From a checkpoint of a small transformer trained on Wikipedia: vocabulary 19644, normalized queries and keys.
Each number is 128 + 24 x the weight over the matrix's rms, rounded and kept within 0 to 255. Layers, rows and columns count from 0. Numbers have three digits each.

# layer 9 MLP gate, 320x128, rms 0.144, rows 104-140, columns 0-127
151141098127096150135113143165132162133129090072097135083116150145084129119151178155111121145133129145117143125140148121135058138101158170146129146150122133160111139087151170131151117149107144169164096126092142122144109126141135129162098099155105170170164132076106112123090096180128124141098085148118126166169143110162134083131158093133149105132102125114157148105124159139132120113140
119130126130149141138128173153090136103104110138174153115128140156134134124129161156115130141142114140124098149111120132157139135121123138134127115118138089168140129137140154114170119141128120127174150131074149128152132127160128113114115155111141170094092089139128147113133140158138108111119094108125145179151140109170088131129127115119142115142126101116100150155130143141171148114135
134191159091125143104122114167132127117112155097154117139160129132121114122117156128124105163114148092112125124175163145149150168130120143138107161111133127146155115118174115157172142096106146120149167111100139150113111145195105124142119100116154129109112181110104131088145138115099134076122111143130185107162164073104134124137120136137135141123137120156183148129113128120141123091151
110145154116110153153111135102122142101114138133149132096121107153123096139124111141126120125124146086115095137128147137123173161149178129123127109141100129154120128124146153139124094146163096160113124125083122143180079128125112090149093120090142115109133124115112123148131140148054091123137118139130123166150176116112136080146103148126124097098145114137138107145124104104161078075110
157142156153108123119133125131136091146108164157126106092143126128119076127132104140154139157096116121089148090128197111102141112111097187138104122138150109098131123131154088119131154123094090157126149119121103133105143132143144169161122115132107151116122180128130130125081158187126141068154123110129136100136101114128135117135111134140198153118094156098163150165122149100155099137129
123147177115108103125141124134100143111113101124128093154159144121093115135143140148140166147118126094119129152106176151118122150126151124125116098140100154167121098060120099149134097092105140114145144136141128156160182128157128094095122124120108117157121103107114138103079122128094146126126129116176098135121205117136123117110146126112105114114137124113113150132115142101108121133086
121131147115132146132111147111108129133056112125111097129171096120132134088111102114141130187140176139098111132097141158147160179140177114108102150169168148178133115104148130112144134122173095097133170099122126096124117157152169102160091128111151113149114137130118122110166131108138093140133163116077131125158157168133130124148111146116150121113125062120129167111122115127115154144134
142155167164155179124106115135133155122109127113139146143136085152099141073078157092118107110141146105137136161111133103135160099133128160146128099149083110150111167134167071133157100142143117117115121142109104127171097121145131139108116116169097112127146108082184080078128158154085121090152096182164099152141130115129125111135149154115138084146097138112158116100110089114118113098128
122110094108122139114101116087109147110108148127141083119168128210104138149148129111125113133146124121113121133142154136118180191086169110105142104104087120140075145152117134125143130132115150114115118131128124124140115165117154126143136089142114115146139109094134105151170144159081106106151167148110156126133147138144132138130167143135149142148154148115188173137125128122163136123164
114179146109135142117102124141097113117161144109096152168094116159147141140147126113124144180118109115157110109126137158124167115131131128100096136145162141146142125090138082081136131140173078066116146186092136150134144114144117174118145099130137103142123116053127130150121148090125094130138138104109170101126133124135106079137127147118123144173134101125115123113105124121101119114133
137125119118097116137108104083132115147118112125141088158137084120088108114094109169153171152139152126110125095147132108109130133173146130086096131157155140156157130120104128123170109149102142087169111139162165142119132102129150161153145100144118161113109127132150125137133127104126149120157074149134136157137128174137165108103154119133146128123105104085131151159084101158153122163096
104111097185090145124155114140131100143159108125146085136098132174132126154098178135118164140123132150128182102086116088106149141137131117143115087083124120104146128122100118123134141142113141094169110175125145149106128112144121095137147114140173135113163128128151110150109121093128115127148126174126138134119207132146123134093137153126069126125112147113140145134122143131129135112158
123132136115112146132110133096127127162119112102110181110160089144099102103138120095146168120137161080135098135140136123086133082170163145124087149116143131142174094132088092109127120136132105150124157087135097161131121132117142105134111129119115164188089141151168169149131104149158147131153151107157136098114144138147107115124103121093156124115137148140120144120058110116105129117117
133163124154148118113113156148114073134116108091081115148109084135101099090135071099162128166116129146091151162125160091139164100137133150141132142125092121133083130129158102110158152102096093104124093140099147158146123132103130171108074085146181101109089177128127065140080114140127103088119131142101156125128149137179163060145127183110161142139169119036127121153117092120137104036146
139114116136112166149083187109142127124141142100107177121090153127142071104183128090132135172120153118151118129085105100122130156117146139175101113137086096145122135137106112118156113168116121111157107129107117152126115143111110137126108111096146148126132120134109096113122142111123138126113130203091138140154106148151144143124117121087122135130098133124106099099100170167116113161149
129121156126129135160136117135127138128112135160138118110117099156120137129105099115164164133093142123099100123117165171136138158091137089144118103138120112165113126099135134121139098147109142103093137080088173120112145124167141113114151092139149121155114144111083154127110124152134112104158131098109125127188092154117153134148123150112154141117134134163118183110134126136161128155150
153106134170125170130160165114129145156061174143140127119123102120130136104132119160119170135096109095143126154150145106084117120118094145140124164144140136106156116125133153109122165161136092113104148121113160131125131112127107124138127104102121124121087132137110196144074105128126132171140122109131152133132109155123107118133098117165143133106113124088156082176103120084196150127125
109181105084110178109132136167128123121109126158150122148141082168133116135084116117187126139135184107122134187119150152152154147181117086095137163193106102130150098142112124133173114142134119129141119100103133132168107139152162149106101154122123145131132148120111090077126109167087160113117172131094131172149138192120134123210082115096111137148139133119102121103133154132077148105130
156105126097120141148096171178132141136146159088141097079135196084117144090165105127162124141144128163137142138129162115118112119125114155139137137160131118129114140130114109075143160152124136158149112102142128146141118121080132129147175136089163136135109145089144097090117132097108116108164152164121147140099121093139133114126118150116138088133146104116171137093128115128124146126109
094154111104165116132120156124080094174140112135128132183154068158091118117144126133146164155125108069124112126120095145121137140134155109115120138138165160144098104145126136151135072141097133137121125108131128163146130131171148093198150115117145129152061108090133087139114125114150132147101148134141115165161161157114152101126139147092125058067214155124155151171113110140164114126058
122153184150078171134136116180115146159110111144148088101132108131093139118128111134198140123128128133100142160155135102111153154123136136095161128118143133143160103087119134098095092119123125160140162106135152140123134194117167152138132102108139125110146130118135108125082128145086168128121078132130105175154136141128138092138113132089125093137098126085146166152051142151185105122161
125147120151134137081143146133143112128143106144139138085101156141109141181099144150142176108174102175112111123108103109121142138136133159107122136162139116108170140133117136163129161131115118089105129135166120142160127128148139135150116141133166147103073133140123142127122170122140094136111119124137139071088107136150125101138123144100162149141147136086139178195131151117152104114124
151131080105192132157168098114118184134131143172157120133136130156102106167094089119169154106086099105141128168171143155115130135127171120167074135165110088114143103126168133108189105161135146145169093116088109137105106110155128139187133125149171138100130143124077126137113103119157070114146145137144165096135103130132113090112095122134106111108098118118142118105085088134118144115138
082138131117099134150119131163143159156167111120140113155095118130111138117146158130178140144117144085128125130136149112113125070172095145104124131136136156127097130088115132153126080131161096158095171086120136176119061213123155100125118135110156116115094175087191164129085135144137143095180152141175157111130126124152125122155143108083183111124104113117164138109118114117123139094154
134149150122101112113134120136154092137115079132109087102134124157142117088129101111153148138118161110126136187146162128117124133139091128127091157137135120146164143141122189133155129081109143199148125146121103114102160138172115089149122143121133122134128128117144139137104176127167145126103096125115131132126099119127126129141134149132137131139150117134161099104173111098192094105139
151082150136093103178121200132134110101098107149143084116143101150122166145190128091154148139117125087124097126166144120175130108104185123117114160129152135144141062113122118101143146142141177148132129138137101157123107122130105153142145121081116117149122143141137098118158101122151118135118102126077126085078120141155104122099153110117161160123138139144128144080138119122102128130149
147127181101113145099103157176155142124138119146122098102139107160098129104133122121125146137162153122084130093127154108137142152152170185135115102158140117129157133119107147118155136188138116144098125142123147122136110126138139144150106124120112135151135162121132124110116159110099115099154080131133161198178087105136157112134135113137142157091090141133159122118106186111148147129122
119138146120126093111135111127119160147134097132128109184094102143081122146127170110180145143106148095145103137119091153127081151169122162136112161146152108126107114110118105118152073142084131114107186156098129094151150196103135122135132130103110125117111110115096159097132111112134113148100153115116118100159133136141116113091145131117120111130123137112171127154128142156135143096126
072167145138150142129086145120118149163143145152095119108124114186064116100126120123146144132158124133131118144115139119160122178177149113132079155118163167175158122101132149126133096146099059161147155131101134155120147129123186116154127126073123103079139093118148131111127086154134169126116161138127137107130180122205145093146087128096149099109156092125172134121142146130133123083156
140158128124160101119131148108083127108089138116101119168138082169101108132140163103133146155120117083129126116131194097086161101106135171131149131153114105153093140141092153136131087106142141180143138188105122158159087069172117107124142168139129117122145129119137110097099149113098111135203107152104141107078153150136104136128057136114123142157100126121114112163109157104092100094158
110115160111129136130106193125121070155083173133214150112101125185135096128122096091146123142065130090137135150157117101119186142145137101171119169093162117106166118101156108084101113103137114175130135093123113128148092125146144134088119130139085125134099108135080104155129125186139139143057120136142117138150116166144102119111107151140111153152085140124156164093157197110122151137085
128122082155149136153151143128127127128117131119143153113119135120120102115140128180159142075154129137120114168128145169134152160165100140118139090143174131139099068125158145142146139117118114119147143120127131129140136122101149153188144124122132137075098129117149134115120125136139111151161118156136164139144129105149132160116104131115123080133113111078072155140107130115136120107122
119105200113125140128116140145148108130134148132131144133157086186088138132119141135127124139201167118135103145136175115136119139139126190162080104132124097133154120124104125130132115100114121106149107124119120129128161141122129125125094118098147129135084154093127121082088081168111124131154154111104139134138111139150140115116163118094123117103122131115137115118099103115145148154135
130163164130111153131113114135107140159112154115082124127096059132097105147154134171125157144101176106125135131134133070084107118161159161099149122156173120129167126080104129130133110146121100172170160114079159118140142183080141097108081131070137134120100122144170106076135132154104161111138098151202165113117099146124136114128138134099159126129083153118162184182091146086157100099131
121125133086112147126078116123165141101119097100161136089159118130110085087151113142137151124123141101095161131097123107100109117153142116105135125114112087104126150126150160119124106153102151110096121129167130161148155111085122112123124116115128146154096130133127154161114124116095152120149104127146171121116120174138140116121152124154095122122110120088128158092126120116144116133087
138125111100136166164132111133136124144177148093109136142167127107122114161116090128088150083121094140124125110160125075142157130113126124137123118112127113122165159137132172173135149149153146133118143144157120153118091098147111122128098105080108102126109139099103110113133130119112126074107080130140154151137114107161150088133103102096139149135144166135129112173119096140166130103100
100150142135138083153126146104094094108107087126091114148124102127128120123076098116171128148135142127138152106124121074160099106159132156116111145142177092141137172120114099132154099127122103109138089135140130155109143164131132100116148169134108122129111132084146093136087162151116166131106088099140116166129121133185115122110144161115132135102132103078140091136105064153130131114083
# layer 9 MLP up, 320x128, rms 0.143, rows 104-139, columns 0-127
121134168087093122142125143115138081125134098155091127112162136104119084139187114116180150103079180143108100153104148135149148138152149122125110109096118120156087142136109095096167148165117118172124124153119139117131124128157130146147107147119120142096161160170066092141122159149104122132121085159133113119181111130117124136117185106137118155103113121160145131093120132138121156138097
123138112103152142078111083134100167152128111141081127137093108109075143134122158106139186157087155134139160119110100096103116118131109125132159146128109158096144132116145084138126104062146128145095139138141145158139118141172152157094096128142141157136107185126103107138106094134113120106079132116120104093117125138141146127145136116118113161141136102106119138120134090155114093112088
114072093114119138152151156101135067123121153081099067133152120110109102168148163095149108082132100135157169142132116117132136128098109137146114133122120125120105126108124167120166131145122144115179132144138138116128099108137163110123105141157148093180142124116119117144109120140102137113119100152155081126152107130176162138123141153178121133137115140103172147151127137128157096130122
148120137125123134135123108141121142127113080105106098156170119117109135119082127130108165170112121144077133119139128097146122129137132120150116152138170108109154072123150159050138134098099118083138140138174123148127128112138133102147102115138104120144116112118109121113111130140145176145151123120112176094130106142171131110117149145170158146119106125101137166140145168159139160113140
171152195158102094171116128162140065111141182123175139124132162164134159157119144121110120105139116109143134154143101111099158180118147155139156122158118123147149128092119149095107129151169133166124114187139126175113145122107114091156119093092126147149130082137131136158099102123129102154147127098132108159113122160137110143116172133125134152075120128131146136116125102130145109123104
152154121110132141071140130141104136142152131162166128125102139136105147156163099133146142120108106128129103121177110133127147113122150101165112164125154138084121104093113089142130119171136150123137143125122105139074135138134143163095111134146083117144129115146099146137126111134109126184123172133169134120160085141129141099141128114112102165166136107111126123146091106165140115103147
134095121113131103138090091083145112112128100148152112114124085092133099112153146083130142144136175130150173134107157138160127200161154136095135137137124137144152149121103144093126162091199117144097116084072111080153132181106181076097165145165079133116154128138128123166155124089124110152108129176083101145098120150117120134148167123129146140118139146134141121135154128102159138120122
136128150116122107144094120152118103135113121157107109101078115149072115155111190127144176096127170137168127155104110153131127125133186132126150089114157110114129168142091136091124122119109104080106122158107126105116148136149172149120139144134171171136092136171148133151188093128166135143121107148124115093115181107125153135115110130095150159136138182109077136147092154172135110133118
153130126107120143179139131142140071135118157127119124135136120106132119119125165131133119121118157122107129140152085094136121105167067112127116125117165147138126067121184144144110150179154099195129082090090114113105130103112097109133125172151143123120155122145132128122099138113138134156154111153122099123135134166107169145145123112105131141141125143119116118075149061102191137130118
134103135159146138197115138167117118133114096120121084124131138117099125091144102125163149072141163110117159139115169124114094123125132157110149126134106138133085160123140103104149161105181111131104140104082106135115102112101103132129096132148119064117143128154174125148128141085169102127116126144134105149091159102131132113151127108173130125118163167125152107115128138114116129108097
142070077170144113129100114074134099124124192133107154141145136124118106090141111089143115158114080131121133111104106122139172147128143124157124121134117159091109144110115109145124127107121174149123138131150134136113095108111123114072126140139133133105129137115131094113134110090113192144162118142178106109175160137127160127139148122195107113141139088114136107146118100170100109121094
116161113107118158131071166084084111172122163118142180138110100106178136134148092118133135141124154126109112124163113125130153130102133118122095156156113108116106109091141099126130127154154130123160129130082144148132113143148091128109138144122121139133122125117123153112129089137170117137133115135129214154105084152119103126108112109142155107102171117163121133100108103117154104138113
142130145105136135097087123104102092088147130110125091129160134122120118114126159105143140135131099167140167144161164147139150100096144096067094132140149127104140151158125181102086121131162132123109123117117144128118114115109175137137107106137139142135175143122137119150147152121108114078122098161092093118115111088137200105105094114148150173125113110152132098141165097127133125112141
083129081124133130131131174106151129122077066127121144182124092064190096120166148089113114129112149139076137156129138098150155140143143143117156160116090127127137141172108172147115156121123136078192093153130163098184117155108085143102150087097141162131118124144181145118122135126157108109111130118122142137105112145098116177153084108128182100140141156149115127152150104156182132191136
109131156142182127115084160141112124141133122092139122109083170116101123123147177191136143146151158117127131048123098111130125113130122086174127116125089109136154146151147140083131123125117083069083146141116137154168145108093136098135144118132160132140111099112167149130073113141149146098144098123109170131136116174117114109124142148139108116125144112134108146137103123129134134138115
175136121093140117128132190144179145130116174075151143094169172160146143101088117194105119144167126133138122145166122131144101120080135158111137102127136090131079133124162174166134135136147126128140092106147136139091153128130144186138085125110148117132175099138097104142161177121117078140152137132107114138124130149151142112106121143160140099125121110134141117122136144131121145150131
095095095104160138161120089160108136111160077139164136136123108160104101110123136112134120085159115144134111103068123166112155105155129131181152154153123104173104145138129156113115090083155135097173111100150107153131108140105143143139157131104132130112138122146127177144143138072173121113155132113128118130153177119131124148152149105133128080185116158120141142111100153170127113138138
128150128169139182116131121098127158171149148125125110164083119092133097144182144090099117160124111093114106143124113123127088142167112135159086111138155162145123147103187149142122132097125117116110123112101148072123144149130089133140102137154178113113111153128102136136169144120144084099117091129164123118153096101128190154097187121150179133084065099177179165164123132149141103148181
100101141141184114086168132096157109119101121136110194150117137116132129164103143145106156126130100152140117083128126166105123107119136131134136125115122120129140106126113138107117108135123107114097138152136166098130161156125108142099118082142083139067120117136128158145130148124122077126124115111130145128137080130142116110150136129180140136094120146121096157127120185095139115111182
099131123143117138085164096125118118142152094188080116151160156127136134109151125083162137177092136109106116147115147111143138114152120146177119147123101104071100124132119107125125157119160136107179139129110133142086154115104125141126101181184120119167139117102134124155107106159131168096155158117110069130145136112115087132133134061114110100117106140096074157093121107155126143110112
150100141119119142137124165119134190157098178108134104092124138088142136121084146087108120118109151094148105156107119102165133143100122080105131125164123133154114109183113138176169157093100125166118152105155117134095160137138139166159107111147171120085108131116085065108152188149110111137111136146093145087093140120134142144126110090160133160166138079132096104098133098077148171151127
176149106180140144076160136098155107107128098151138131097104107142157152104131115093110131107158106156166146183154107145112119124115140179119113147128125161127127138158134139111131152103106140129138128128130134136118113157146126194134094173158141186128109115098127114105136139093156095095094121083131108092124103103155120097141143125123160110138117131102136112115161158128125114109128
159127133118154116154092135111139120120132106151137113116097129135089145162118158172142138122114141156081127131184138115113170138166105100097162127142118143120121134127156058122140142098136116155120148132169110123136112131142119114121188131116100115101112160103111137157150130102149157140120089088076098130101133126136164144130129113125111174140135180114158123086124128090103102133161
173108114151140086183133125130100104107102141089188100094120124134133185065112131171165107156147117160145137148170118127167143117135138115098089126135143101124163112117153108153165132180149080124120115096162128110128126172103122138173129161140069131137128148129137127119195100098095120179107118116101124121146102121130142118158137133108151140135138129091087121120137132129086129143083
130134103110103141079124123134133092111142125174151142112172119121157119162094152097120132149112127114187133144155132077135141133133150118149169157137161158083118092120127184155088135142128161132145124131170096128118088123133112108072133182128120166091127115130125121127121082130135158154194106117130107094077112119132133126127155092128121126124090117135126092137137092151108152099132
113131112093140100140062122108154128111137134137128116142150104095121161103151100093134159133113111155159118114123120118125171133092136111125111117129126164125166124122103121092136142111103166131119107122124114122134139091100151186146155156129161139141145166133174133144123088128157139146099079186096097161119083135154138110110115100140143108084109096122112124119135134140125131131159
139146083119142170129123110151101116108101129108123140162124077162145132141116128083174128176104131134091110163172119114099128125109101106183102128126116105128154126114145125115109085100096108153159125108106102122117070137135100126166110125135090105173091127132128123141105093129148139119142156114146113142143095135111134146140182144135148160144178131098142137126165120086127105109102
122143119140158146141145107114126134117183120084134128133079129116086123123111086135097119075151118134159124109125170128146132090123146127105122059128079119165140154146127164121142117076130138138126128146141118088150171145150106123137114109138112117118122147128136142092134132118155128136157170109107125149116147106125173110131106173129112076112129085153112134142133149125137143122167
137075163063087137149153133099088115163124092120155185177164138117119094143127087108148145112112162056136096130106117145117144132113123184096161140131139112146103107132139091113143130150169179069069126090161147129139095129154121136123098154130172130142091143136110117124121149163109112117118109132109120140184119152097108163152166170149124147119131147145115114157130134126091096140124
133131174133134123107126115171084126163156100117108151145091112154155128115147137177136130118093112124164147172115166126106139119119145132167119180144084109138101125123114144170188127118184098130179147150130126170161130138119134112118094143107135128108093129172141109133144112082106092156147148108113129090129119100101135111090124101106144113107116082110125099165104106107116123101077
133115111150167137125119059101089107057132061113073120119144160111105127137129169174135068145168149095164185119130139108103080101184106137083165132112131128128106186132099144161158164091129117147137129150133103163097160127070132133139153135140138154129163133098103171096135146095140178144093131140124134095131146127128134116100166123137143131129138177125098112142117103128175145114181
141133139137144130134112124160103110118159056147134105145114111128124115098105158140162097142119130150133143123140130144128120111107100120129164145073125147102130112150124125136153129132125111121152114137126140129142129118136129131155149154126179130091141075130103121129163160148106114135102125106169112125152146101124145123134132113112087134111143115143101117130163114063073096101136
151115122137134099123135104133143146139167094084113132130135128130121134178148176106152123116115113164175119135104135121164113140137120151164163109092180134120131109153157157125147122139154146089153135148120129148158100105118151103096147046089079104127155122129127133100129105119152104099082105106082092135160138157147114105131102151142132141133168135110120118136127104148167125144145
050183146089150138125134176095165103136130136134153146115100117134140116104197126167107136145129148120145096156148144165097101134135143113114119148137151144082104115107175120154136135155152102147113108097123156121138114136119149166139109138169086147151106104147126124093143136120170108106112122130129119161077114175135152118145146112107118127121124136150145125123124169162072130128175
137132209156125077122124126143145145117134115125120096117125127168121156137142138123125104108154109152174153135129161110132069125107123141140132111131106109100107113153171176119108152121147123131090119120118119117102140097160135125092097113103140155152155175121129120148133151102152112119102078145135123109145122106134136093131161154111131161094131099156140132087164117132118120122091
150137092131172113078124128106130112131126131138122154121150134146135169086135099132148129131164134135076098121159116121117187135130118078106108119143129137163161159099162124133105122125140132140106089122106130120146132119098131107133155144109115077109130056194180199175138146112118127123177102106103132096070115160125147163145137117113122077123123123142164097121142108135181122129116
# layer 9 MLP down (transposed), 320x128, rms 0.14, rows 104-139, columns 0-127
146068125132115122116132128165136158101147116121121107167124120149122115121147143122111114127126122125152084149133060117071139120125154184131095137100132084159112188113136113132120144105082150155089091146141146097096108104154124113138117097113147146117137117170110166113142149114153101086131129129109102143080098084085126096078115127132122140131152118158155111158124117130112076106110
176128141121127165129153092123134146162127118060105091097094127141142163159111139140161114162164156115171148103133134166150114134097157136133145104115098155132141131134137132137131098093177115114101122139133106128162081146124097099105162109125119122164121148118136100156091092103125104140099129151164135127149115127147145120134117148126148161163141156145106112064103130099124157086071
110131148150165146140147147133138163162121113129135124110138091147128091115083108115150182154161135123145152128084150142121174151129099152146106132139095105128143129137130149140140118169095176131117160088113140086110121172099108134190147119149157089132116164130135153124149124125157157121085148154087111114104113130106153157156119140155127135141130093111137118149109124146110092201122
129129135138099108104129105133148142238135154148136157084136105115116083123096147101162147126111121139086082151121143074120143132138138139122081147143153117153103105170103125115133082125104109147173133145144114177145114113123131128148105103109127110120120130137127121100101117109130168117141151141124097107165125107152172103155107164112172135101106133076165145143087147115139100189136
173144129093077096104153094129159118129107103112132129127143130123123102180146132126137191173118132131145122098083124121058121121123112127086135125150143179098112144150128109150127097173109146110107126145117120113144164092138125100102130156096117161093082099076131124117092100089140124113111117141133135118106095117133102077147101134116121129122121167156149121118115090070136130170139
153136168099114091130140146123090090157123112119133114151146099107067118146104091105117144137124145142131148133113149098115132136101130126115125093137114139137069112160157145141138139129124128114123153157146112044147154147134101142100149139133156126109120068141185119095143117126152136140156146160147164133134146120167138139111065130133132114096114126087133123120132141115160160110134
083110105130126114105122130107127156123099126171166168125128106038176126092116163099161129163111124179149141131074124166098121133158118138102142126102111122084121143160102151126120172148106134160154134086108128066124116153148169135085092119133129093136158108126160095127149142124166114171076122136108134149081159127111146136083129103133118135123118143192105128131102110119138132150160
117115127098095131134117134119158140110093130132113142102131095150133110167110144138104125091121134131165153129131139101075113099154124145159165116117125146112099121102096108093185079127106168155145120120144109099101070124089118159106157156131076157104086144131145148096135139090175095107132116109110139126136115143192089116125141113135116164122118119086083164118148116102117121075126
140149111141106131141170140126116148143119115159135123117111169098110160110170152146149094099110090125120135128125084171102127113122125112113144125172096096164154062132111152096145115152126099106129114119112126117152113113152104132153100130112142111130133113148089186132121144136102155138146155106174124112145175168147149115118067165169122127097147120116108126101136161092140117111184
147141151187160163151145147100150072092110123143159148161088133101098162124146109175112117144132125103141166127143120127135138133118118114108108109162122145126155123131175132140147105128149161108146129104125145161118127116130124145125142098117105092128109098113156164122086123130162109144145091136124142129150148139186081115148110139104078145156114113125124114160126135096082130114113
121161129124112116169149179109162107128120130097144145149157117116121094124124154129124140143077128155111128138134153119174129108118110122154119130116142122113107123153147166101147113185138131132144109129125132073142119089134130136179114126125096088121139150114133175094145132080127149148115164162141131150122142087066120132125109124144143141135107131123138142142164156112158107255164
139119110199125132157143109148182137167122129131094131113146153129079163155096163136107118138159163135158153135071120134108097103111159141101142095162123131119141149146164116141151101123132142132118125176123129115120139096152123107156137131145136134145158142155125122109103136100101125130163119145147104164149158105090131095160148138122127142111075135120143136165091122159118155116105
146161160141122158114109138097130163130140131159128107135146120126088101161132109088128225119127162118122128120126140109138117097126144118152112113116155100137119136141107142133074140120123116157135116132140111154095153114126128114106070110128113125161060109145141123130139143164149138125139094114167156123127146131150074133172132160104104133145141101102127133109125083140099128107134
127133114140158139088120117116134098118135130130093119119159082165117149110115113099125165127141141109114151130152166107145144110130114136147117176127133130136136102119156126094087111116080131131123125115101136101122146130126104145134147121105223137125143126140129158111134114128132130132132140136111113119073160125086113133144113130149132138142255147106145132144100157108160118010111
129144126106139137086123130167125155164136125180143111125189150123126135134153109126106136120137158137138119111139113128128136109142172147115155128098158120132111100096117114137116104134125141108109196113106114107087099098147088125132143104112104118120158132137125179113157127090090135155125103160123142108124141141066125118097132137161133137132135107136124127129110140103145125201110
126123143147146070177105146135111121136112118111124124146091096128121106139079113144098163109153128148089110143100144147137157113130114116153098131089132125128115109136115122126115132160107125143108135134148115157146065113097125093127126136120122151126126122121103155111108157128153090096151119143095111166088141130209114126163143156095133116143166133162129099053125142094109107102136
153139164157102112121128116159135125145128157150093133152142157160132157140127115098171097122131186142124132146124132103128097131100128129161131133129166130132129113117140120121105106131145086139152088114131118147143154123126130125109137127156113144125120156148155137147156146139119140139105106130118114157155156159237145174132138108105112126089136118144108161147154124183113144107136
143136175127105132153113132086123140139111138087118130095131124126136141155135128122110093168106099086093116157140149163167124132149094133100075071107111103126150147130125136119116155121112163130175133133150130174128122141152149145102108118142148144097086143134113129132138110107146135094087150086157104120156122102131121201106139088160100107080093131130113160176094119139133134105178
143151114092117138134128120101153118155159132129170119096132099133140083126117113128104124149098125118123140142130102143156134139117089093106159136102160147140131113123141132159118089149153128102181165129165136148124085115139128132171126131147138115130102112148107125146126114147138092161081135101089105142144120146163095154146116125138149104117144108132119159161139120111105129159142
141104146163147119152117158152144119057130128115139118104124121160134139064129124136109225118147134101114141134183120133097121154155114127093173170124101087155150178108125121088138124122113119139135127123098184072126125110107108156112123110127164126133149136121137123126089098127153130130133142108149139136089131120042148124135126120118123148179145124143164140138112124114153131122154
120155142159162148100146154144148118095136139141112138098120098142102162085100148131121108157147101134126104141093144164175129151098099149108085124102117118136139126150154106211091105099118149170131115126153188118173101160142128140114123127127139146104091111143095123131163137197140113141082116126104118163120156114074159128166132110158124137133094091140083168129147106150131094027119
149127107145125147134134152109139111127112139144135133129094102123159130138114114111115140092161153119124114121134154117137118100145137136197108149114099107096129133171118109114097117149162127115126117128123112086123139174156127151155133142170172117131096157101116089083127122134140129106103150124102138160088108148139109142104155155066144114128178146155101138147128135154142126137149
116154104146092147142155129134160123095180139120150134149081149138127147167133134143176159086149091153120149101151075129101154116130140145095110142128123132147063101142119119160132096120125113167120139114142129137140127132095172119144143165143116119145125124147087111108078138090087125183116135110119145159130132108159134111109145160104129135089092102115121115105121125117165155201125
123124114163137140126194125147146177092180120166148126157082123109127158121100126144102156107105118096141114138141129118135155148144114136142155119141112126136154099137163172125113072110126112124129066053133102190115123136131078100099138144116097157106106154083161168115127130058129125106075121104107193113144126123130117195176144157099097108136111111112096110098106131127137092082100
111132144096106116072140109134164128150121146100114131128126103157112097156087127128112152083134124165113134152136137098103122139179172126133095109136111113096087106179100088129179117078166138125136147159158086075129137083145110135096128149130148151133139100104142100129146127133126148110122139152116138149124106131106128127121144151153163057141109129142191120136126105137109103181128
156150119116125164114132108097096170150121111091137173115117117145145143134125164143152094072179135111094120112108107154100124111141109137138150091146114118100148130125127166149153118106109093134123125113126131145109098098132145085170140116103120151128140111112075098102129147119108150140147135088129130142111134112094116141133123167127150082139121135181126141129165128141134134142089
127114132120118137147167151135119049222128096144117116107113116100146163131138100130139101146125132135137128146175114102127096167154154136121134128149124134131156156114133163101107135167117099133146174149098118143098091136089121099161105104102139133095080143137128134170113134144127185127135124132112143137169116123096160081176164128118079153121097116091142134165146093151156151140118
143086115145132131118128154121088150110121164104115108098120092111133149108119168143145107110104114153117121120177100149115129129152095097125088146119082130145139094145095120107122166121133126156134120116130123204111172156121118159091123176107144109164124124123123120112110162172099124100127104106101157076136120143189124132095119119118123121171106094119098119086124109109144150102105
115126184099088141163148136092102143150095136127163063168131136206145105138093129058157084173153132125126142107159145102084158105140111143126131100137126162102138132081179154139135119150137126100074112111120115095175072093143138181146077129122181112145117154124077129089126088153115124138117110083123162150093145169087170105171173098139159153125184116105095096127164110150137128130128
111166132121160166124119131119149149079122160167171149127150123164106153123130091183115127141129126126113142161132134113154149157128131142118134117166175148152157123094120154135134093116076197116157118115142119063142147178110117128159147161108127141124130136135137183123147133136171117136104130125144136142105128113131092126108151148103078124137092090133134134123140124132152135135099
126125126149126102074076083173146133144115112115086189129139144110173160118097131109137135138166150108121135127130166125145088142128123156081170071145140131118151118115097123132164130119131096147113179131126123146087187113154166052111126134129162139144114141155135122104164143119122135120184113129115119143114164108170145134125138130151141132143115116141108127138146100177118146047132
153129064094098121105135151154143137128123136115148133107112127116120122118133144152172124134103137114142118082127093185125098139170124152145154143097161137121108076136121114130138085131149139111127148097133148125147091130134082119130138175133141148131134143110112135109161125146104146143112109108090126122137111115148136152119186090100155157131131135105126165139136135150078145093113
104130115131085157165112073140181151053138151135123175116117143130110132150172095121153127130152122113133159125102150111097109110128114144122127141154122123122096134133180142140117091122128099097175114129109149151104140137113133097156115119159120140150154164112087133149080122142149098150132138098126112157136153137095163142198155080136137135121140109133139174121146115151129110165118
150119156156122127114132117127089079123120110153099143068129145091145151170137102122149163085133117127128123114116129145063111124145133167115116122171131116150159139112120149099173108161142111117150148121103121146087194141112141093118109151118096153155100081115123145144119127150132106109170138086148091136110135149094138102054142112128128111149118145115165145135092117140182120137136
133116108102121143138175142112156153102120135120138133152133114109109142085123087129132101135138129111138117122088128081095194119102151097125106119150166123141155131122113135173112122137125177151176136119157144132121147133114139142118125140140110100128105141157109108114109111161141105139154155092139122124093138138055158164161101094158110106120161126154138129105110117125107092140170
099141113101117127112125168116132138135179104143103153131146099149124144059161145132147102133160146156103089103100079133115161158125141135103106119088139132137139069132140078141104135092079142118078082138107118123120112139147130137184158119130126157165140103111076125093172156132080178165131153132155102085113167167154105167097104107107125136144108102137111134155137134160146161130118